config.toml
n_layer = 16
d_model = 128
n_head = 2
n_kv_head = 2
head_dim = 64
d_mlp = 512
vocab_size = 1553
activation = "relu"
norm = "layernorm"
norm_place = "pre"
norm_eps = 1e-05
positions = "learned"
qk_norm = false
attn_scale = 0.125
bias = "all"
tie_embeddings = true
parallel_block = false
init = "uniform"
init_std_qkv = 0.0466
init_std_o = 0.0
init_std_up = 0.0466
init_std_down = 0.0
optimizer = "muon"
lr = 0.00727
lr_mult_down = 1.5
beta1 = 0.95
lr_head = 0.0083
grad_clip = 2.0
warmup_steps = 200
schedule = "cos"
final_lr_fraction = 0.0
batch_tokens = 32768
seq_len = 2048
doc_mask = true
train_tokens = 151300000
steps = 4618
dataset = "wikipedia_en"
Each number is 500 + 40 x the weight over the matrix's rms, rounded and kept within 0 to 999. Layers, rows and columns count from 0. Numbers have three digits each.

# layer 10 MLP down (transposed), 512x128, rms 0.0888, rows 161-186, columns 0-127
434529584471550442498481567553392491456504529467531484498493519436516537492434508498431440527472507491544492495569400603519525488583499520567568504466513538464544518531401480438444535513469491504433505494535509519523489513465389426465601513509458525498518501492545459513461493558455536433523543506491502557492482526535488485550572407530470488446466470523584461526506503494505610477500
522446564490543442536541514450468514456518507446551507451549526519493510488469471497471389499498458497514513462577465495527464541463512514493527501490491488496422519497423485516522501510444560468506486492533445503509540451531480557542517477506476448556474493535499518465507437510556504505519534564499558425522516515488450536532635457480480456525480493534542506451537527492513473481509
493501467414462538558533549491546468522494457511478563562477585452486502507504585541487495484474545493433451522469512529510476505475483579508511474468482508520460532437531497475517454529466521556573468536470473560497490487499511514492482471487496471484536481436529501580484526440503487541544489486553413491553480595519480481523540540481458424551447462488541450427513541485463566475425
477477456496577464379555525443458556525462384482551469520544528509473453501441515466529419526516552508511444584568434499500501462538406493478483512577510521531534457485484460497493465492533462523521526491454453509430490553544400565516549484441505515522489512481535513531470505524475497514526501538609516456471506536550441464493519468451472488475499560511468540514523538554578499530509
469442582471432480368557567500517556471474504468371514504539592532490529448520482579551522504480425473520483520424530604516524473459492513442361501555452531444468513514490487467562490463490566588495516428541480534519563514558481455433449529490509400573462487512575506442544439497524522494568563500512476418483524510488477520532517431454500530539501462544532511496465512462533539469537
509541465524526533470505484500577528488526446540528530481558456446528573469558469388507472522538418581390485482542497485479405477490522449516474575518388495551573480456559488523440468498431478520499503546548530534475540447474471530515541529526480523570518494516514491575478472538537547511520537465518557461533471431522500500400473438499410512489493510543487550440472568404561559435441
512497600574524537594524511491507497521484422436525492446470445508562392467503505448505504492461525478471468582491482511522483468509495510548475470462537541434567478547416552448528567462467597525464444535490523570556511533497463446499444526453505534471464479527588448503496464437547552489536546499513452459465472599562478454444510447488511486468475507509522494553525505519507503463507
519581518512471523470532512493501537647524536447475475484498481506434496478439545488469443485552507493429479529479463567522515489524501539519505552537441579496528502451481525512471515481573504474475443491424530568431546526429504544495509522522468508531510450452533515526424449457468452535505509411536459455515530499512490521460531508439444469476462584514489558533459542511551576510468
591439513499513522560552542466563480523532518547423495516408509614536475426560443474538479554513431470434503488505592553433499492558529475497540513468482504468493423478537568458473504447459493560474416483532462483492485456443454553524476456448504526463545550451463472474575527515521506517484464501435529553528419475520485592530476429460457536553575429478523545573542443516534516521496
519455504555484460524469536545438490475522489526498432470526490480549501578445421483530503533522509486597510545521522521468452480507467521539531495518552555428453489537484515534502537538517476474509471476454470508466514479475452517524473488514514525473510519476497532498524469438564477457517515455485504518497582469481519532520499536456536515470461486552529503459469495466545450473499
571467504511520474464519507519539540525550480552545477566583436519506511515455511490494466468464480489479557564482500498461511508499457487511507547514472473507499494527515503486508517555527481517535519455522521496546472476490457503539471507456517508517517525481488479474472488510491453441469518470483480484519533399486493526533450469538502453493510483465518498544504456492492554436540
556489414559405566533565549469498478601536558441564468600462578561571533524541514506491507516445437398562491458481471495544507506459525496487461578539479514465417477511494542476514455428463536561462542498521520498492489495493422473504453465513477466475482501469445531522488468506586444491469493439508509475456460492478537514491579546451575479454453494485519522473502511506519509482570
488484474458486534474553421425417498515499553564415524451499540538526593553519519464489489452513498485471528505563465556459526525494533489496499479574439496509450529461518550486465569542474521540510482550552494502536487519480579504486396556466497516459477555541475530555452490479479461422462486494510433418538545500510418561488499483489484484508500525569457485490526504464551529511456
468508405560514471547495507511498523529495477448502471452492453524492445454521491409478480533524526488513459507530460513526481481474455563594508452515512461509522494510561502524538492525576523431533595525509491467452513542525553502495560519497433495506494473489498481469497493503496518490468511519500487531477543468502522489530448524551531589504451505510429528513514511536466491451365
502488554471524511496486466492477566474475508523482515490460512498563382550528505537496481508509468477478471519540516450486532488473450490481490424490531549587477532514495523483512459516453504512456500528534547445524429527534479554484475496440481495473426476489543525476476450512410507471555515538508464449494539473565483531503428526531566534503520463460530506457500574513578598514512
511495466526444551505559499514471458469547419544554575448475435525506514487451451520458561529504526491411523510606456549452455566512419444512513526549478475418539513499524553524570518582455416524508515542587423568557473529532493451461507472474402550482503492483513509470499495572445589508539487526534482459531481467480570479515495494470534458517426491509503477473530536472481419500472
554536489503491529520481470492498546491542475571534501562465454454561534568568496515581472497536515502519559542476516511472479521572491426517550456454441481528548479511464541503483440547598397481478517577396518597483472511525471494571527507496529452441480530492472543468463542521505528418440486477431513451519463489447472522544564484505474497455512438518521440490457453468530486471528
494515473509489495461516500476515460501480441560455494487482533463486523484519464512506513529480489532510534504520515541529400592573459558482520485498549437521521541510478537533431517527432454567477484479541487499473541498499399539478453467497425520559478436552545515500527484528510497515454545551577520456472450479516518500516504410485421485525495493523484505567548520509541432506459
500539541500490467437488469583474457468483479564484525476434463407550482574531509561515508528524507545536515520515501514516465463534534508459310504468485552550484463442512527474499510539488466530501567422464499442558475496512552551445501489502572555561516510515525561516511467514436507457520496497487502496494493471435552542506458652468393480498533507476525488490467411448493502551502
520471506514461476443526499473554505489523445500515459404546541390502567476534573570523512477487565474450494520529501487499467504508469505499515461551450547530492523481421473513536560401328425506458512464494530456509467534474587536563444600522537468533474503507494537544482501488450495575512519511435506441468436482593518623479520488454532596568448521516409487463465484509519573521485
515523517526489550406491508501542471500469495495437501416571495463466476473524554499453589458436485514504504531532508483497527500509518431490508535502485520535506448537562484524490523481483415507441514511493533531513584451499515514478388482522509537475547523499497528509538475574480516478501528531548518512464431548559504501553554463550487460445451500475501513467589477464429477505448
532533524503538521518496483462437472581492527449503466484496464488530528480480439520487516485545488486485473529483502538544452530480492552454578495547505524487456478492514523569488421466392485519573522403446489474549550538534465542493501537492463568452497493477579500549494487517463530461545491514461519452521515435502581487500509512529460574527503412513571521429495438473468510531450
520413504460487489444498495525535474495510484508469541461508508522543521463529457536526512525508557478559479543391524453505489497538509496453431470481476498453518455501455473466547498449486461505487513453450532474531551497508498464481502520547504557471527505530518504559540522503492496447555500504487474525466523497505482399517475527447470555515543535510539502520512541597498484472543
477526500452492498490578494500525457479523499540468437502432511574516521462512523538516559503488487525513503536490476519477549485497492585487536426452504479505438485536462440481456524462478522477490477517546451538543450519487447473484500469433514580517480454491507441514571554462517534486489545510527550536448517549456446568496558470494527556471496505505468555567537478458493487442482
514554448428486529525520522481456510614521455433502565398512475488538454455489504500496415496513495550472515492520409442494550514565470553485470509526492517481547453494498472478452529539551451540485533498556563561537540628452566477442533493524462483470491435551491568536550418446435568545496437497459484413505528511496467539502514527449488502511441560546494499573483472469506476528527
444508508486492479500479532455480545468514523541503512477558511589515513549491475487498456509563554484554412464530525477532476548454498458491511498554455513489399506486486516478607537434493572480532359503538477537486561483494491451459554469553456474518494470488517524455480456527433470516542548502494488472528450476498574572522550487407511574504490399492549551486542479497472450515524
# layer 10 MLP up, 512x128, rms 0.122, rows 162-186, columns 0-127
441471385500488451410457538527587489478530540527520460446476515515531493548467539437449538432510480549513477566497519455478531518507517570570400443542556517541484520539526545514527514551571554511567477555449474459485525534432552506563481461490480517497547507513421554491511589497428474464481479488459469545443505512489569502518500547494477501508524462494483533432516488512454456479519
528475460471483485464539458419535510502523452474490470476498523491526528488541543503488500510509519555516525529537532568537530535489505473503491432541483441525561543517555522483524516486464413479474524451479532511503505492483495515585470477500492521492426503475523495479546502518462467545441511479499517499606537491541477439449513517510416466433498518525538527535463496598416579462497
609467516496507506441499473520482461562484517549455523525466541479519532503521526487451537540511454502462506502465589423517520485434464484487503497486555518451554572574488586506581584493517515488524442513548497523453441502488514477525415427498509472434489518500458584493491441464486508496534515474514500543497501487583432558505520469498447440515454492443486480547500537446477480489491
546513504553603446522476477455503433511523500466461471462506527467517531558535539491541440520466499528496515507464506445555536389498505564401489452541451484502481608542492412505491541446459482553514536433382583568525488472464450540412415451525472570450487462531536516542495479557545535526517492451448463530499518455522479484483498492607539565546468515445636527526512500480501447495544
431469517512515474554483513522477490505527506547453582486515505447508589459521381358506473524513533493517506425558501534441419540492554501504497520563519532537495499469444455503487602501553426439479546472495592477455497476479511501544444460531444522584552460555501513535553526479467501491393441517457549492541540559519546497435451458558566465512456488476513475497450598438487471488565
452496499550534511514524490463441474521463521525504503509462485492507501551526460482526488495511631532448507483507522513443510459406544570430575553565536488532479527519487513548551481534508480436422512468465502565536437445447492561528593478465540514469434496562481520554505436546451519453537539504454480487490512515520468517465500521426499488534459463496496518516491474398453517454503
536469468539523444480541509487549501491473506493468455570505549509485483496511539491514440505577432513517516418448496445427503509463510471498531451511521416494439578493505436509524569523485503408505544546475512566512547512511548534447467456504450457457504571511486521482490559531479554575572490500504528446537540513543507503463572409488492484465542578454520530446562435573466492528430
546516457433575472491490499528492547470435543458437477484521526431468443519488507549457458476440546551449476501485487506581477556464492620492541508522425436473443478577507475454511541534502496505487462561469461501513561515519517572496523554481450522405466394484436447553530487495503457521580466498550485483497529496451543521457508519563516544557520512541551529535574493452470474513463
459537494497443597467530485543463527475487522572530518509440555527493507487547521484476522457442504486584514494520522509515526531510477517421477507481513454523447485508555555535469465529537510527458538461420495461528489499451529467521501517500532467561472460465451499496518514525512507491452465552477501541509491570491489475529534458444615503536511427510470489486517505488430547465518
490469530520530498491519490474451569527486534470476483458533515461525513559563513521498538516518464459455508506482475517491493539493449474481473475534476487530484487530492533441526507581479482487524483472560516484498504485470474474533469512478468469520480509486504498430519429499460508492495569526537506534483545504547508570501464511495550525559544533474504460464518478503501511509533
524469559506462428474533407522531467493446515486548502491505421504487498504564402447478472510464524453462425479512534493412507432440529497486538497484503619488489523562455469473561445489584498532437527507492501454533474533440510525487567494494587427547494482517456517546532606500539478477565486475425496493427548575504428591451587477546576436477507532475497448515485504509489499531492
502477402474562503528499494514439422490426444464435498538451402597514502487534514486409541507505480493509546554481480473532554476535475453526517527604515525494476538521526536449455479541472506481497466572462500530545528480495531510498394465454569534530416492455532494556497448477539516573428543481442499531478510528523442496486511516490484537562556551453538501537523553469506563507450
525432497543534436453496519542550477544493469463488468540531463574452499524501517435489494479488466447436539440420462562573527527463509461523496503527525465534575486567584495575513520579520534501570499508437507514480397464522466505478532490458501473521529495530507474446545558470502450508471489516486446509447472522501523501569509494400534528488466452481579553540525502481452511514480
460475588469477551473547445453466485513502473531517452534534540559512462516575519503527513513539493560471464494512506447481472532538488480474455514505437506465532470495477451484514485527465487518521489515470536508556514492486445482492466477533571466461464491484460477406517514461542577577443385561485556540532510496426479527531576484559524501568478487517527514523449501519467495451438
491434471516500494519444469476477427448498457461590434525497493541522506485507501532469464565496533480511451466536548474489564484544542511503496472497498461548484496509392520503558402521478546511502432550439533492476492517547498534481488469460494492531504442487441524518528487499472486515486446494477497512547547484460508517548485618533524517512503517504514470523576473516511476549537
492511507514502375516507543436448536529508556504458555523449429567443530510504574502458528486513524478454479430505472490512449478405520540483501488510488506481438504516516464516483603534519444475535484400492502512408477484504429549490466495504504493509464535485497469477505546503476563532501523515513541520475487452531517496466508533559513533566453493554411590521517565532484566470435
543487499504468480458535532461442474489509515469450487535445517512523594440516501468537470530434476516530511452494495492454530489500529519467497537510507511461512489538521534400477535502539521496527493520468490542436489473506501495448480525535502517550500525472499416497541566512461542553454442498517495515533524545500492405471496539533513482552501509510472511519445533485477476543534
491534463490503553546471556530527484532487500449459466571481619442405447526483444467526358563562438537531533484457518501482428533590498524560535545476575512479469489515475521501501510434515427501497473530483517513513460455540461454464591470578496437524481507428469467471464427515512532445538523447503490500453497518593470416438519490508547558465554535553468533547523447488504513486493
513523541524528579470534518496596523408542524481449413503514537509558542504481477561461490530565511516575630507584484453449481484475432600513452473584537538522396573503560447497543461519483391524494532472422498544512446592516454544529483387483456486523498508514475557469525562483487463401486465488481359467552503474548546573553528500376473516545427478532516455478514463482531427489483
508502477511502574518484448560530469549497454529489486521505444454466498568509435398533483504508513456532460461518527449438517540486520450470558472478451534405466482576559463513480540469462513431529517460470473568507582508523514521554499469460480531495561559521505453537484485572517474536557445532453523442514469528533481522463505522478573504489535524474466531473539516480523458534498
482481561511469500534552455451456463499521491593454463480449551448549527429434566502408509485535475521467508481527567543512477554449520440508518558506546562534517502479513478523536475453520495439523479528522490532496545489539422547481429475504479492508492447527453494518510524555439520534429530537548475432445525521479524511476506493458533501482510360527574379534584524527518448503461
477516482504536505493454446533523405503425525483475491539482490514492533524502448522480519475457485493459491439507496506561514484487528563520504492526496531483481488463493536472535509499502560479475492516509522505445561494511471509461543532531548443508490508521445498503497557468568430511441551501510537503524409542538503517488484552556533433494521480476460491513534517473508530511490
447484526529509577552462494484525540552449493467463467496469477475477472528486536480499516540498525510453451509517480557557517521470505468461494491448444500511542520496563536481460497501488481500547494518537487491500486492435491483508493521549483510413590466449464525512548456555550547484446495521510443627484502414511514486506420411508471484474495509462524529521527474527497466568462
511528459523393523519491457455489497487423496461472561531526483562479495550515568505518518490463506460491571549519523473543494544455511504492499489504472484537422482485496556453523535554554493516495513487522489564500467489481496469533504489476525499436473525515488458497467472609520440510495469515471481555520462576519507557496521587571482470493452481463508481535555497483503438460475
452504464517500487481475529507552510532549469548532499470492491517460510475544497484419550482515487509510530461480423493547526463544491481483533561514471547544502493514533449511491469485483535476544566529501455475418539542520477492455518524544567447510511494452476405449568476548512527439430548481542534489449513506473579449491519517428485483478462463533481538390512497497502484594485